Weights of a small transformer language model: a variant of Adam for these matrices.
Each number is 128 + 32 x the weight over its row's rms, rounded and kept within 0 to 255. Layers, rows and columns count from 0. Numbers have three digits each. The size before them is the row's rms in percent of the matrix's.

# o: layer 4 attention output (transposed), 256x256, rms 0.0926, rows 2-54, columns 128-255
# v: layer 4 attention value, 256x256, rms 0.0995, rows 3-54, columns 128-255
o2 105:138096083108081104144065155104136118173136149141098120206147059173155198118137114111069096156104120144070145172114126145087093077099071065130152152114173144133126158076080101162049116079116094141064136125124142131100065110162170160115134152126086099101096087136186100193120058080125098172171138112126084122163154144193156142139128189096104145100124156149102161137082102114145137165122
v3 129:070132177123066174156059116127155119127133094187175134159157105210154121126121111112151141089141135143169086120128143122083137110057129126099151134125175164134137068130160142170055125130125180136093179060103128137175139137119111155151110166142141183100163144130136080112165135101077126162128107126169041144138132128101136156124101124119148061126085054174153138101086107173131180135101
o3 118:190110163150121149134143178123124137110152160103128070150103151160124112109119141131210158129140093147128070163145166148095082105121151115164085156144090168069184127152141119120116103139096144151201127093055108129119102136095138109177132144109111084146183079184135121149148091143133069098152084141098099195169138112136126140123069093084106085112141129166164115128134185064169141164180
v4 104:158117107128155139156102167119161108063194176164165162185064109129128155111107104123085158114127100151096138111091094116129130120102087137121071146111073077127134136148158149084106059086184159118032073140127134145102118118151075166188111107149115122146152076057106079109162139149115100149108090083128116143112100131176180130150106095105133105116175135147157154089137113122111095093131
o4 099:090128164056118102132134161152131089112121128096165201137190173126105094093155151059103161127133150115101061117044147061079167116136097093098158141185125109170086136099116154194151205159129119109115158107093114135125166117117159085153124096117133123093117121188110113068145110123115108142098150131124140177127146110128164171124127068154131087110089167105144104126153115038086135143064
v5 111:133169216103193109137151086123088136085117095041139119180120140045117186132136160167164106119095157170141112139151135082117125175138179128150135113176133125093117136144104119113173116132137122147091158136153120130180164148139139177139157119142108103120143109198195158135198119124102151051137120113132094141119196120119100134148123136127118144117119156128147129196138146086126045134132
o5 105:178040117098176155176101183131096115076181145141100121123156148126166120097131135079160096108189103114142183160104076173160138080088103202103143106139143123124147110124053074159149143137172102099177137120131227141096143183116152142132103159182170173141115165122113169100116182100119155135126100140136160125124061095136118136194143113115143155101134082101108190130142129141135138149159
v6 126:170145109148190028137161132127114105141134111058137130111049105087146147089108134103149127108136123121166095097132137148120106123110059142190134120143107162171150190171116121154149148119122120120190094068113148110122189108118135189105119123095162133155128110116065158141081127100155140083148146109184054124151161103120199136115151129135121124102122106130101130119121109095135196057093
o6 121:082090153099203099111153134156075161117109129164172127078150113134227161112081110196133097143125096139124116112102098141112172088146097144107155113121100162096154087126055115129140172121136121081163164122139140100157139104082166141104182116108082168130151086177064145098053131169126129189079186100183133119098164109147107144122135157160165189171108129133120122117211096117117127164142
v7 105:139125112171133174148184105142151136041123134112141125151193117134089078175110123102132158082153113156101171078129194154097131102111104124105146124121144158112170080093098154159116154101155098075158115086133144136070067162088112180172118112142111113124106099187162126162070119140153052098160085137141184125124120150057100137059141127147029103142148055148089106142091095099123133088065
o7 102:127160142141093103113165151118054162151094093175097095108094118151117111162132120158163146164142158093153195120139130142089104187108136111074114131089120146158128070175112136168178155112109118107068117104158158153111215181180135128128129092092135098114053120128147083069134091056120091199173090150201183127085181094138161127128146136154112108163157217162104158112145166095104098122130
v8 099:121153149106178116148113126139141070150122166167083129110143101132094130106111195086115125179108118151109133119093128169101125125122041108144158085153101150132086153122144095169077145122173102155152125091109051158077182120077164084118124100105140134116101051116127138155048109131158190087091131126226154132128130136136114173091139150131076146107157123067127116114116114092134105132149
o8 101:127128120138159109137108116146132104186090154126112128168077079132141094119093150150072120171117134068117142150050144145116156113177139107075153077161181141141098181093125115142094146145120121126100090157190106123115147079154163155109119101173155101120095130063100102107086074094152149093112207135182176138117109108122170125140209164122132147167152156085123195118113103132115081102097
v9 103:105089161089097153139096104131095141153111136099125148142163140165107123135151199102136126125097161170076181064082174153150126129081123115125130084165179177123119146155142133153072181119158091102129101102186096086088160100092151120130151123153167097177106077160086111134085113120093103041141133103155144142094188163120121079139115091124099099071134112132105125114143115141117125179140
o9 102:127138151130151124118126106107148144053125152073179193119179073149070093100157159102125146070133160129157090144112149134130153122158135048145175114156140102123133123116163148116102140136124102091114150061132096131118144131140231077110092119147135119147100142132110104136093083155205042071185136088111151086095134156106117119119163136079156121159103080117111160061116131134096116109149
v10 091:123126073126181077147081097095183144102114117077141142091093103058131097124117124163130156126122153088156086111132172154092140181136124184110136107076138082165109114147150171086172124119150078115113116152173134086153124144147153132153089125146100151133162143087137098119202098165075092207129118140170096125107178158125094137173168115125178102135119151127168096108156123104153109168124
o10 095:172120190155139152171148112142105124149129153135072141166117141136142088114068131093133112152099146128143132118134108176107120065134126147121177131117054105149159077149155090122146119183097165156101207118134160096082124142099173105162098191153124114157120159154136163106202082138087107145102122093156152106102133124157122120176171115126179112141130125164123128092139196101160152086105
v11 097:093109161147104151135162119129151103083105120150086146160127130045125187143077150199153112127166091179108116126126103104151115100153166126114139176153111139102101151138056117122216136097121160095093135111171166126169108150165103157120120096100165089136065088181115134150138126130074117143157117127073079153146149070137127144143101140138104126150122094146118124074103162166154134148118
o11 100:159088122150159144030139118140143103109148179114108059088060146138131079169135132141165092131193172084087209143114116141065190162082130148126134131105064105067108166154097143162138080115072130052098088066160137109105121161113089158150141146119098075113091115158074180090140154059088137144170084154133105155128132118201117153177146124118128182134119087140143154145119127174096171090110
v12 110:096141098122097131129159144121161170166100136188114093141161140177088086150171129158118122161128111151150212112125171147148157101150190131134126148174100100113084129106103139104180094100095106159125097142135072147094106137162139085102127129124132090147125186112166102114155146098049088130114139153066140130145190168159109072150147122116103129135147111102090107161110107161157154190180
o12 104:074122141146078122178121197089225108157173076104120124164138134138145131104161168125135150127069156159110104128146146158106146196099124125128099184095082114146145131133148161083074083154098145134093192168103100076087098095139120135091186124104093099116165103154178115163125144089126129115144125082101095131167086156169162120072141141121146123119111111086069106112136116139164151123086
v13 096:127136107144102097142077101144105171087112147133118128106095127175140121111108147151135134093159180189150162132146145207109125098112092162094191111145123098116127080143129118146148068125117171131133167069106098111153048139096160175126130144144122122142142122119124112152054121103137164160106131129138132120122160126157099111111123154150079107152131154135092146149150157116158147118110
o13 101:095128157165119176093131095130121158096132141096124128142084098153130101141099123132163123120111182117129160150058142082172179051187126058114121133138156130196147128215132144130159142154151113119114129117109155124157097131160155192113131106173094135108103128157137139138068135164095069124092140060170166095074161114128141135108132119119139054145109111125110141117104144145183139111159
v14 101:179109181076199131090096169119138146114123104130106150135137097034118075134142074112088138192103125137134087132066109094127172133059078139105118140122086136060123139136167119136033144136101178152129144135114095137140135100110129138105122126090121139169109076103135035165102116083122084095149109091098142117154066113150171110142071125144086148088100102092097143133151101123101120111137
o14 101:125129117145187126155086133139094108152082142196139168169103113122126122077150130122087109139131149152090137139141156183098175142168116105111062146078146126157087134091147158139139140161133117070140105194147156160128140127158076113103069139108092102134142091123054044170069110127129120136134087167110155165175201157115172128167091142172089127148139152172133123129110141131087110144136
v15 099:111165129163061222160111049108087145094158158164164139164133128155180073155197091109109141136092132104098120050113172146088116112119138063121114123086109181121127141143138119153137141118142182135107143168080122133107116138145126156117159146144129126131142091217164196165169124119121136083153125140102107128138150153161150106114153162126131130175131110092174112121104123194122072134158
o15 098:132091156129142131147172141122126144129144130161129137100120082106125174157176163136147168089132147118104117146081125116152144121128145135139104103105119149168090110108152145148146091108191115032121119184119150095140155181095104140153089118095161148142107129082061176088135184184103088124141099130111187148115129053199115156178086135071106175157139082149137141108142103150156104123108
v16 107:143176098098153196144068093135084087116156111067163099117127124119148143098146119113090135114140154129158161131116117085108120167176075136152126156130157203195142138107111132116156075119079143165065125104168134164126112136153158156088149192149105136124138125158166154176161120188182156144130117120187107113109108118092087078164124090142065118144099132192142123157174130074136144111229
o16 107:141114143092136100127163168145104081164116143154183125106135173141123096128133115184132113123122133114101129132166147123147192036134118114088124094157169184139152106132103082174092115143174116090154077138124203147136141132136128103114140151128180095084074173101111127111101149157135086133148144172148143153122153129086118155198123121128099106174139133173132141088150172100149117159168
v17 121:088144125094063126071131157128084055169092162192140134127173081112097202121122162114117110143167093100156101151117125091120153065114137136102154127155114155205116126159161107128087122085139110189123190096120087123157117117148112049165120112096157132103110111120110154088115147116140077126134135122104125127148191104139070174162119060118130172092147184170111105154188162102106174132104
o17 117:131128085115144162131139073111113108099099130166116080156218119135143126069100122079156069120162123128151126083164143083086119103176174102112092138129122129128077122101147084119091165057126138161074214115102116120149117155142099092151084128037133074088084101133222107175070121158094138163166124119116094128184102113142132107143126105130092091113146103168140120070179131079147077114129
v18 089:151094076149089122139175039140104131150132125108108124144119104152106119156190154169143116095140167078152141102099087165147109085114181145163172089140129188131141131154108139154158157156128089069083124104170122128052145155088122148077158076131255140106146105120115167161137074149109157123182098109083135164101130127107159085130123171152090147164170191137078116154159142167152118151152
o18 094:128156142123149156138143181083184159082182136178150105123151109182052135152092114188178115075151129122151165104160102144105157121084163140136193155167089119042126126156118069155141146100158123071139113082093077144115141164112130118113076143117090113139131144189091072125132062142126083154156100129125134140109099076123103100145138088085142133114105100129090136143130060103052171183133
v19 087:078090066157197118119114110137132114173181053106117092156124150095117168171137156140132124170092023074092146120095114107137139144166144121153124159163119133132159150122072137143181122110120158143130072180195113159116119113089106141123144129128104128194117147168117170142124125129165113150128137127080183108152141113136108176109190122112165112135162137133195143083145090082162128108121
o19 090:152118152088109110105071161090119168140210106118151124162144162091091183119133157108136167161075133169106182122154107117104098128079092208114167120135177094062144158144141087114142095156167099123191180130145129143087107129164129120149154117084132113149175098186111121119203156137151145094149108135103122128110113180119116133078097124137099164135146121089105187115155161135128129121116
v20 135:097119138167108102154189135121146063168175093132129111150115117116156178161156092111167109176184096028136082150122076104104145133162136129126064100113149147177153098120137149157108103130111150150104124195099124124125142139176096175145138158116097162122142154187115154140160116119155145162157126137136113137128103083110164134142155087114182096146148149154166157114092118145082106107115
o20 132:085101106142131088166088107122116142172111187105097113129141130098198143119135137159128069153140144170113203110132137119219130089165149100107135110100140115139110156097078231156150162148151113152119104188173161130142161078124137208091163084147173083123142139045159085079098159123155154186149120150142124159110136116158154168133143170171172158172138170102117128155155098150157126157126
v21 100:167119114071180139137121155122153092126125130136133175090141137146191198136131082121112140159141064159084150120136137145098117082172064104115102187167132139159136121108101102099127066134087120099131071165121127198116073145133146120120115188153107152132134123129157151121162139152189096123159096111119168097118094143120134106160112123130082106135153154078178120148159156156106123144137
o21 100:113152063128125157097114141159130126093119112174147158108080176185130139161128119095076126107090125104172071075069091136105162108111126171178126130146135160162132136117104095109130096151099146183095140117088142109151120106125157055101098169150104119193131091157124156120183165105126136089112188138037119127106146155167058125140122120132166179113162094140150166113113033135108156134118
v22 093:135116086144125144093099168124102100090108127081155167104129090096122197102094111076110131105136110138112072154167155120135169034151077153155135204080144133174091111161125125186182162168111117154119196152118158091158166151098122088135160142165131156138164103127166195177132115139088180155111150132135126135083134095118159138124105110125078135139163202108193140123144158206073116107178
o22 097:091170114156156120123183122166061162123121171073116091116129123118088135146150100187176167167190167096106199088165106173143128102188132140155157142148105145138132108175155131170135198072161112138168105086152125172130120132097045103116081140111145146084117144081104136092091061145097139124106097176159153176073130053093128076109150115129084126140135075142132110142103100156083089193155
v23 103:120155076135139096122186159115136162105085144217111145107114127163140167112082197179119119133128160143054101167081124080128154106110146149142142110156115146188138115141132086147108121101147104142135098150087099081113097125125161112125117137122173130158146105078127079089088136118115107146112131156129185117122160147217077134056152102122123125134122217149093106129157145084139129179062
o23 099:118138125109114153127119098134184163152110146136136128174104134135161138129106122127091158163089122117099121085086113108141113163113069116154102127140129120170039123148109097123174127146133087188092145092130063136136111089166153121123114119162129140158144126170171106139101086107171139142099092096165136041096093139141109128086251169144121151122135183107149143172139189072091145111089
v24 102:159100120129178154132130154132107136099103078174093138101123120073149113116142159140113112110101100102187082162106099115094128205057167135128102193143112149054119093115188079093097091191133154150182171128073189120120121122112079139166137176094090184152145140125080097099187135094141136143128146110039077106127070095126075100159113167134175120098154108054161155124145141136114159149141
o24 102:107151137175135134146165051161082126193170162154147178117152171101134167150104087101141156152153153182125143131132194144112111156160099169140161096109157135202142161108147123159204124147105126115118126175121157127137096165124095137155150094128130159142146126122154116131140183103152148110132112225150126106135154126156138124145100131152082111123093128170069094199077124145135146175118
v25 109:027177081153124086121116236117132098178123074134163119148100100150122143133108155147126116165157101146120099173109080143112149104116161118124143118141100170110171094141100119188178149093089169114170103179133090104126099117094092128146120105141116104122123163152051088091119150145116136177147154113119092141112075098149149141182130144126190139120143137214091115132095116068113192116114
o25 104:140136143035133126118071166142172164171139141068157110103141155111114109132106161096118121124143160124142114091096109116152091136123155186122131122172108067159114124117065112082179114076099118136116110100154084164092103132137164154129152110176111106133105109186138134109187111158116138073058087172106157125109084121084133201110080110115156107109144094108141122152156133136111101109116
v26 128:118139181108068124099137134098094134200128144153106116158174141161101149138119124154098124183122193119077107183126154087182110146171140099104179135129140105138140127131120093116135182038127068100172130212074181162136181142087134108119138111093135137100152158092156125104114126082172161135128154166215172115148115124140103107149134140131124124128145140107061130149143146113084093170122
o26 123:154185108140081135177135143106119153092144107163185101119145147117119130101110150094104193113111082167123099140157115155115082172146119148126043164093077147089167137147136102114082093058127104216149162116115101121147110134168101130170123157147101145125150124176139129201142079140143178119148155107089073121202113135135114153100124095087164127060114130121107127150136153167180164118129
v27 101:124116115112188117084126144153090210127171156109070126115101161099103145099142113158085129160101117065158101105057087145158125140152091102132154092169118109141140168137164145105148151178102117154067093077139071118087163106123133131102183085133094103142136077120148039125100112154151104191087137151092138112131137168127163123144118187140143193099103076090094170168116094069135160136129
o27 101:093102143087086077144113130141155082122148107094152153144158167141098163123078129065086166161100079151099086119115172125140188073182165129131084106133153100150139127101096157109144152145141192176120172157135145062164085101125174169140143088153102164104168055207119076213150101142147091113157095129079054159182136115098122139129122136156184101129120132110099142152168125101156158154122
v28 097:119088166108152136141157117137075080165122120158138164107087100102110162155128139132184126145059096172106104153136124140127074155156163096112109116203113118128121139123145108170090084132132101152135105132229092128128129111140142081127140127171038116135163164102120186121084079052129143094157167125121120115141148145151090094124157146138086165160141132096096074089170144177126074190172
o28 095:086118066112098111191110086096161131099143142110142086147125155143156144140138136122091091121127116131122153178089133112198129131128123139124092138127162095089102157095153110070134092122122123194098132132157147105055146124118144079122145151136101080139163112122143091194117089191152162085139167052053077104143088108175113152098203083146102111127125130107187210111179127093118145083087
v29 105:098150171094088112153068209121129075185093126106138101090164092143095183109100135151148126140196098097122072149128158137138152128147110110116136102165137125136057141123170090123150141103142136127146176064160053161184167123120138146142108132140152136139156139070128087138127114139082139158132141143113153117130123124153175194146102122106119147104121241168081104152139114110124120119096
o29 103:152135082153084159118160119179118167077138144144099105136135125176111084065090140138134081151141126145117121146121154055040058153169122103121103133111113071046139121109109114136084117162092109205175154111098121141124123174124163087129148161130095141125140068158129072221153054145143161133144106106145121148168125121113140147096133158095192125089082101096155099121107142078136169140129
v30 094:175119123110219074142113123115114163164135117103119169067097109127113088099182153143152138153120152088193072140162144140111088138112179063167124135138087167070059139138145144146036139200105107072146070115213120119131108098181129179099120132112152128116115121145063080123113128161135139141135123113149153149112092112132133126170151201142121165144175121124165125089130108117104094132122
o30 095:196155116109182164143123119100102149192095079176071200170126113137156135080086134105098093118113137179114068113151121117123135085101160101168135112124102125180069137065140102109092148122125140121103130169162174112109127087141145186156081163190126175161165148147051114178116068143164108076107108129067102115163128174138122136167182144138152119091129153183125107163098179146084154116103
v31 094:127172159086121165127136101133143141135133163080124150136180097135106081146125124120087135150166120052121121108120146155080112094135125082137103083102158151118083159123139153152099167040124117124135128090058133103148146118108125099095077147147123161110089095159067102161151121113138060075108106180111136088133155131133121115127123173158047125151132153083123109114116176117120101132129
o31 096:120116095149083214139178083098112222108110074179138085108073133159116165185133131132138158127106101131091133142096147143169126134146133086140029095116113078152158099144176227124132083074126145101107086185108156120095094137113153140153094165142129142205136192136075135150110157193151108111184141094176096057175160144197108103116158141110129099160139161152070151104151102152152117137171
v32 093:093187143139123098122085150123136129135119101056150092087105122150112185120137082182090120120090108081158177104057151117144119158105167129142109107149149126093124091128109117140114049119112183168111068130146153172128110106085163090118152113133142109134095095095105032137106150173092109158131121121089119118114184154152129144157151140111149086156155115122124128146161120015139132109108
o32 094:156137218162120136170078137069145166081194139124188148151188098114123157067149127105168192098086112129134097080091116101167201066081141111209109143075177147107158096112135139130140172140126159133130111102103148146175136164119143134099140148117125130106168117175074135152161180097127175083138134160081128144188079095094128133051112157134076132077176125121088175096101125154196105131109
v33 106:145139084147141129088169133142139049159167078147149116174089107124156169158170144119145094168176080031153076154125088136097110055147171160174103137108120182158087145119127123153123112168075114110139089158128094126093132123137109124101133135099098154126153094240073137145133132151125151143129105115069122103127089117093151123127124101138133139133171109198132190112110135152107063129122
o33 116:074095115137141083125115107095099102190131129141109172137090127087131149154162108167124072164173154151106187124122131115163133137118111086115114093075137122160074183060093160177155141148137122118128052217179185120130139051095123178099147138103141121157169147069131122135083147097159173152146099126124115153080136111165168122136145162132128228127165181116101136113151107184083112110123
v34 088:151148107139115150123157150127178146106129131121061097112155074100119137123094120119071112113100086059100177142104120118138119106141121160128106053108125126087090187097146128108145121095119115123058140082145086084111140114117138069086101088135184115136095118107166094126131131162084139161128114113155166132120143133130155170135146120145086217124090118121149140143098096080141164111143
o34 090:117152189156088092170109130154093067188147108138151172199104139150086157134162137157137215163102101119063132098110167169090138150140150134135132087132137038117136102133121075142075147134101154179101098143135152080125151097093160137170148090132066146089177090130145095110146094112149115152183124099103090087184118159106099098122138121149190115168113161138109132134189162048118191137102
v35 097:136135105149148077096117069116115116095104133122131194131161131141170061158089049098120117124095224165089116158162102133098152132113144147111148116083127116150180076102155097136111181182145115122166108159128183107134055120121129104117122132126084139133142125154115148105142104129154102072120126116087157092134080112168031190104122094158101080123116082118125127078185181112166182115111
o35 100:108089165105141107144104088154138180100131146130143165138124170089130101179142112139109133167080168125142124108086119121134035157083114145176153096161083191141150157203151177141104120118125083183173119115078139144154128159169092110122133151094071070164162155134152115093099127152159143072122148082079136074099118136171134112102104131124118148119095128114176063115111192177063101059098
v36 126:107137108155154164127215167146142079129100167136130140162139107142139130110123159119159138160108148155157081157086131097132131137151104136142083122137139158082074125177139132133140115141160150121132124151104132200105197152146121060155102114138133130125076110101030173130127149065180111114107137149126068123151179120136105112113118088144130105109144114122091148134100110134130121167108
o36 115:147085132080101118103111065143075093204127145116110127142127126128134110136118136127121081149134200090144117113139134165151165097175085104110143125112113160142098107128095153125158129150179164043118124126211150122190126147129163198165170128139170126130104081086104130138093093073135156122141093149150165098113139143169159123186083114174140115139107115138091155092150157106131100165188
v37 099:142132096102134104147162126168101130145122129121043149117079067173121101127175116136075141160132102187129115158088151104165124121139130109141141170175126087090163117087112139120189148132134120134061125091167132151102098150110177031109121141111166112129115105073132124130117163092149103183175138145125150113142077137131101103144096092134080157149076139095005101188168133096136125142144
o37 100:178118124125143095147085156025091177116093096093177119114139150110146148127161183142119127157111132158058127096112135115119129101083104147202124114157187109074144121086121129131128127105150147105101080090182139096152140178114147118114124122146149110102208083171097138173179135113152118116142091172097089152172105100093121091091132171126111169096136147134108132151187134120088157110115
v38 103:061103184144150141102186133120130075130120139151124115106108124129106170113135165167117111163112112092084127091141083132104091139095085129181113129118136124087062133142116117137147100057109127113141081233176137060100172096165150083111092170108133129152098129078105119135015140154160074171178143140166053152138159102144090166133153127135162123137072124107133145000128158150205142135119
o38 102:189174198111147130128092153075124100059180099151143123159142048133119131182134159107114144117095104151144125147180122104055120159107178107128093146130138046137133120098136093113088137115132157143151160096108139139082108115151141098142123178163080116146144104196070147152199103124081139104116130143055125148146096135134082176107108094069078142129145097134083123138128136139107179083126
v39 102:074161085137128162120132113136120126126124078163147121087130066177126115119105118138123115087041145110122151158070106063149139074134123148090179143095139077094137099112157107182138126113119140145097101126078151092161160116158095101100122165141110140157094138165143121098108135086209088120058119112144135100146140168166058199156124092135168100141170131142165132080183092094138140127088
o39 099:085120197083061082070110112124148101119136090076104143112170143106154147165096131083102105152067126142147109148123127142119088134139114121133056080137165151164146168154101173158137102128091121124122130078089140163132122092152091122107112159149153103034138097161159122148123084128079171068108162143122089146129119138106148107054127106105094114090114133142130082147110174140085083138120
v40 087:100119143160067124172094149130098128113137180166110110118172140133130151135131158153159159100164120157047198162185144112155125142090092051153110110137190177097173130104146111122119153133147086155109190148097156086126163098135137125110150161131145163116164092067143160142168104094147162122141139130145120132128085080093137059098060131120145094120127135074120114145122135199166121091197
o40 096:137144160132157111103126093160078208100161182138158112149129110120128097133113097214177119132130149077111074147122142099151080140137098138095093146201154140074124108107142122114142147073138114076150104127153137170138204110177129135129153125189119146134105110083137093127091175148108102127109196137161167090135121123087137087145104137074117072121104085107172091157123129102112101171172
v41 110:092121105137177105082175144132156130077138110151131149157118134124104188157104123115152099091089129115111095109138059156106121094165100132089135112116118046136130055098067127143171106127124161179080065158054096178144086162146098105156095145136134132158137120128143114110150111124148127165106104136116142137104176140120182168198141142144155169135127115150147181141069152150154096158079
o41 104:108168096068123130124044142151105092153099102105094151124137132089126161184155092113102173117161113133131106108166131102115158148123113173114178085153150136104159165117110114155082110180108120198136211088203123162090109116121137146161099202143103166177128159075156113074129106049119142087164153101099075116123112163171181127156104105101166114099097128080132115172110136136148144160143
v42 096:125121150073107151141138109126124146167112214142079093161138111167117139127122135131116112166136198191138186084170143202127148190141110116133201078154061166098137096127122171120182157115127156138147149087108105123089132148065170121151085129121108101104108070096124143117054100113134129084138107141144134135120165130141143099101065117120127164128142053096119137130115130144155148123163
o42 099:071140151082122131102112142131145151114098135137193075143108143126129134167135193142132184133182150101135155158107172113148163106153136113118156100139168162103123141199128169131079146166138121112106139121119137123190135154140164193107144150138130161105106081139130076143072146138128113097166110156119116176176153118097135164096113145106150093148072103116110141081125135172150141136061
v43 118:132206111099121067145083169106111126118167135130133152153142083095144192132118177100120134087159146090184093154095134089193151116211098152096123147096095166157133156141091149105162130085182169128088152110137144177193164128148111152183154132170150129159105115049154138119164129090130116147114148108143180125118094129099107108190104151118161120109153171126173100186144112055131120103135
o43 108:148115082141102222136124147105090075124157142116102135106099131113099116149113068129184144144174160170114053128109210125166102072210112096148114084155138146136136138152176150133134094141098093136107132141156126140192101109151179106094120123085155143158122173100128165122140131168149095102084111081103140146126119133155121106161109110118075163135122196145128068122170144089181124124128
v44 108:139111085162108086116197134129113096082143103154072179083073140170098122144131136144131128142171136125000086135124108096120109060145110120095130126175160131175094070141177118132081168080103168151124154120150108075152131121174133061147115113113136146149118146147132162119173124095163135141138141129085186132126093134181101171165112170134112106188098179100101145149148115114099141130143
o44 105:136140114144048153145064101134162125113166162071112102118072140117126133107110143123144136147096122096120123096166173062157114136139153140109071165144175173172119088144118084179150136131131155207073160104037147041104134082129120178117091122168056088126166156112087158088138154066152112166032154137108082094144096152130137099086106117148077138156074133093129099130204122102109114143101
v45 126:115128066130124115074169058143145086116145061067158091182104153148126216146166083183154114167160141112134142068111137104106117089100168142150139081140144174153130155153086166152176144120069132111092098152129151127122132145070111103117114151117110121103096130209111113145119112197094135146139094144064145109131139145075146144064172120137116157125113152184135159159119127123106116160077
o45 124:166168160145088142133117139140181149075157116151148069110118101133112111157115142154128162119079093168196126191135121069165153098069101173084097130139157148006145106104165094104054109137132145129140131055084107167094125113160151138084140164103124115132133134148139092136137143164081116160133165165122098131169107110160098161078107109125132164084166130116090118143138149078187136129083
v46 097:122114137119104098131189176144111119116136137156087122116161126132112113122065097100138150104101184118083120126107118080145164137123090130062137103134151141121131102132141084128169155094120124123180153109093123104156155105161117084104169108108111156170132135068145189118158101117172108094127143110120170151138119155147086163148128124126137113106095160056084100175116122095136151124097
o46 101:103143082118093153109135109121164096089126085106132057135132165121142148141119159137150159177126173117077160134128139100115166164207140117063121175156115147133184110171152165168118111103100088139125159127144080133134118182183112126139189108102138130072112108087160077076155095139127118123130152156109108123146148146117175105068114187126132132144077105135133116199165067110154137167136
v47 102:149092164112157157141199070145090203023161088124100115189150120139133028148132082122149144115184149166160177115127171152099105190134220129094107123143153156168143129157166182099120179100159168082131115084165089069108126136148129127147126102110122098116121125139130110099117138136132094156138100136142134130154189156102137156095142113146149149139143072134009115160122120136124109116107
o47 103:154116121091159121099169133064163140083169094114143162168136102111140137080082165121107077144154104153117070161210159093094126103110123097109130177119200096160192124149150115096087101154097178071073135085161135118107143172169093171139138123127095163150078122186154155143078119151084043095176103089093158162159149138099215123143111124108135116136124150145129128117132164067146135084091
v48 082:129180125146114142174133081154121118158159096164078103103080116074126111160126126133145130135166124136105174116113127125107090211097205114086108114138148122105121127153114106145189127117102135123087152179186151155207105124066128188121149199150171138171083221063122122140149141086122134212141138124119099161144150090117120132114106164139124122156146181078120128034157157135139109149130
o48 089:100100157130128197154123162126147123144198131142125135083095090159148104127144083103150077090151120135170129134157150091149221117127094128127154170161128095124118202143107069180163105123116123131111130082079140154093084045119110120087137165173128082185148173144126124101094182149121119127163203094074169202084144121181089162068088124108086111112135141145146151121132096139139115202085
v49 107:129163166068077117160098124126125104162108106194089179130165132174119066101086145084169126133093165132179101145155167156134170153104139077075127109107166174080055115136182106127025138202160128160163186123111113113198153104146120060128116137085138176095130111047093118130120138072121153131116126115152114121120110112125135111160078150135122130170168095139098129134104127141110069129156
o49 108:107127077076147164120087111127114140114095127112093155166156120087135086120142109183099051145113159102159091113143134115142153098192140132135148125133115132184065146116170104124090139121116087110145066149127116161159174079117126116116077112159151139113113128092102108156082112146143140089080153155120162127130137101141157130098089159110040143120121153165140078122083117190105119106141
v50 093:200122179103156197104180103134151177068147132142089144148115103096106098106164069148074129117131119050162145163127135140124160121110141143157126109141080139104149182162150107122127090113147106101114138125073201069086127142170112134140120152091119173079142094097137131125105158163208129109135094134098183134157113107073070101078094099120099120094147098053152109104139136126121146081089
o50 092:117185149156131142122175102138107155177081123163122105147079122142138135160146110169180184142164123163153119143193114155156151130130126120150073071131137144185146107130164172152177135160106175075138094153149140170201119121123147100140114125092158146132134141106106118090086126127148102209174104135173121133123146121116153098164193134169052128206128118173066098181123155109157090204129
v51 101:142140116120137065127046100137149140155089112168200134127173111173120159126129197089121119110147084172108137093140045086144126115116111129124172179158153149142102123119141157133074144162117179122177152135181108129109124134068138110143116102107207111131145187081083116119144146093129140197077182096165115160116169126145151119148118088114156130091103103158136135093135108166146196145152
o51 101:134140135192146076113081143125173102128160159131051169134137151094132088080100156104091131099157153142184111086162125102123122181092112149093198149142147112090069108141101121153086141162100146156115146067075086117129114109110131149097128126136176097123102105172154183132133096059108127127096107150134147141129133100078098155072101142133128121110129159103126134181081134091085138103070
v52 117:113122190112069151133126178156164165094102102150123119126152129157143133109094152145133133086080132127142171113173097121120154118141159135146156167136155072180164089122114151129093116174125142148154108162158113134111071123145150180164109184142102105099155181131152080127111098089056093163152134136093148144118160150129149098134127136126059150136068126158162090175108140118127229164131
o52 110:138146154086094110190168123156169089128151115157122068094170095095176142093164078141129142138091121110124116086165160121072138185136114184089131185121170149152133085147124181185126120167104109153072177130114097132141109152127134075154092128073073085112108131153195135170135085087111105101167066123113151125158144165099195168129128086164128080183095113136131149112122132127108140178071
v53 128:107094078156108090101215182111096114128115129185079146138129193203121115123136120178115128106153152092174133169120166173190134174141101167113121086148097118097136099102164069113113188131132175145146139067061163089076150116134085062136161069122058144100151127109117140092120118105179175055149125138092172097164056142195118171113128140111227156149161098162132112204108115125135113114100
o53 129:128123173133080167129122162143145104106117100093159160163205135117100173132080133110140176156096107109123098133053094103104091132122117123143105169136185131199086171105185166064153120108107162129123211204156083092140183131134101115169142109070077138131171057138161072177157106150162136115108144146097058130161104161064111082105106116134165124121085097096118094078198183152192171101186
v54 103:111106100128142078124053191111118199152086191170135165097118114100084130081152227150128148138179099088118123149154117115167112142147140184147107128163101103113159132162159131039109063128152147160105099084141129130140138142161154149132133136148172155139149090087066084088181141130142165154121148117129158139127103098137088103099148112076191131062166182122145131137140136190117084150134
o54 099:132152112082195100095077108155099095094125144063125135142155096114134059116149083091140071135103211064086083106103077139114181121143182165070117175148144146138100093135176084120137158144142162189152183157136140175128141105125120117088141093111119111148176065088192134163088114148122169126021145101075125180107117105099117108159137192130185116114083133119165127184121101080139143123128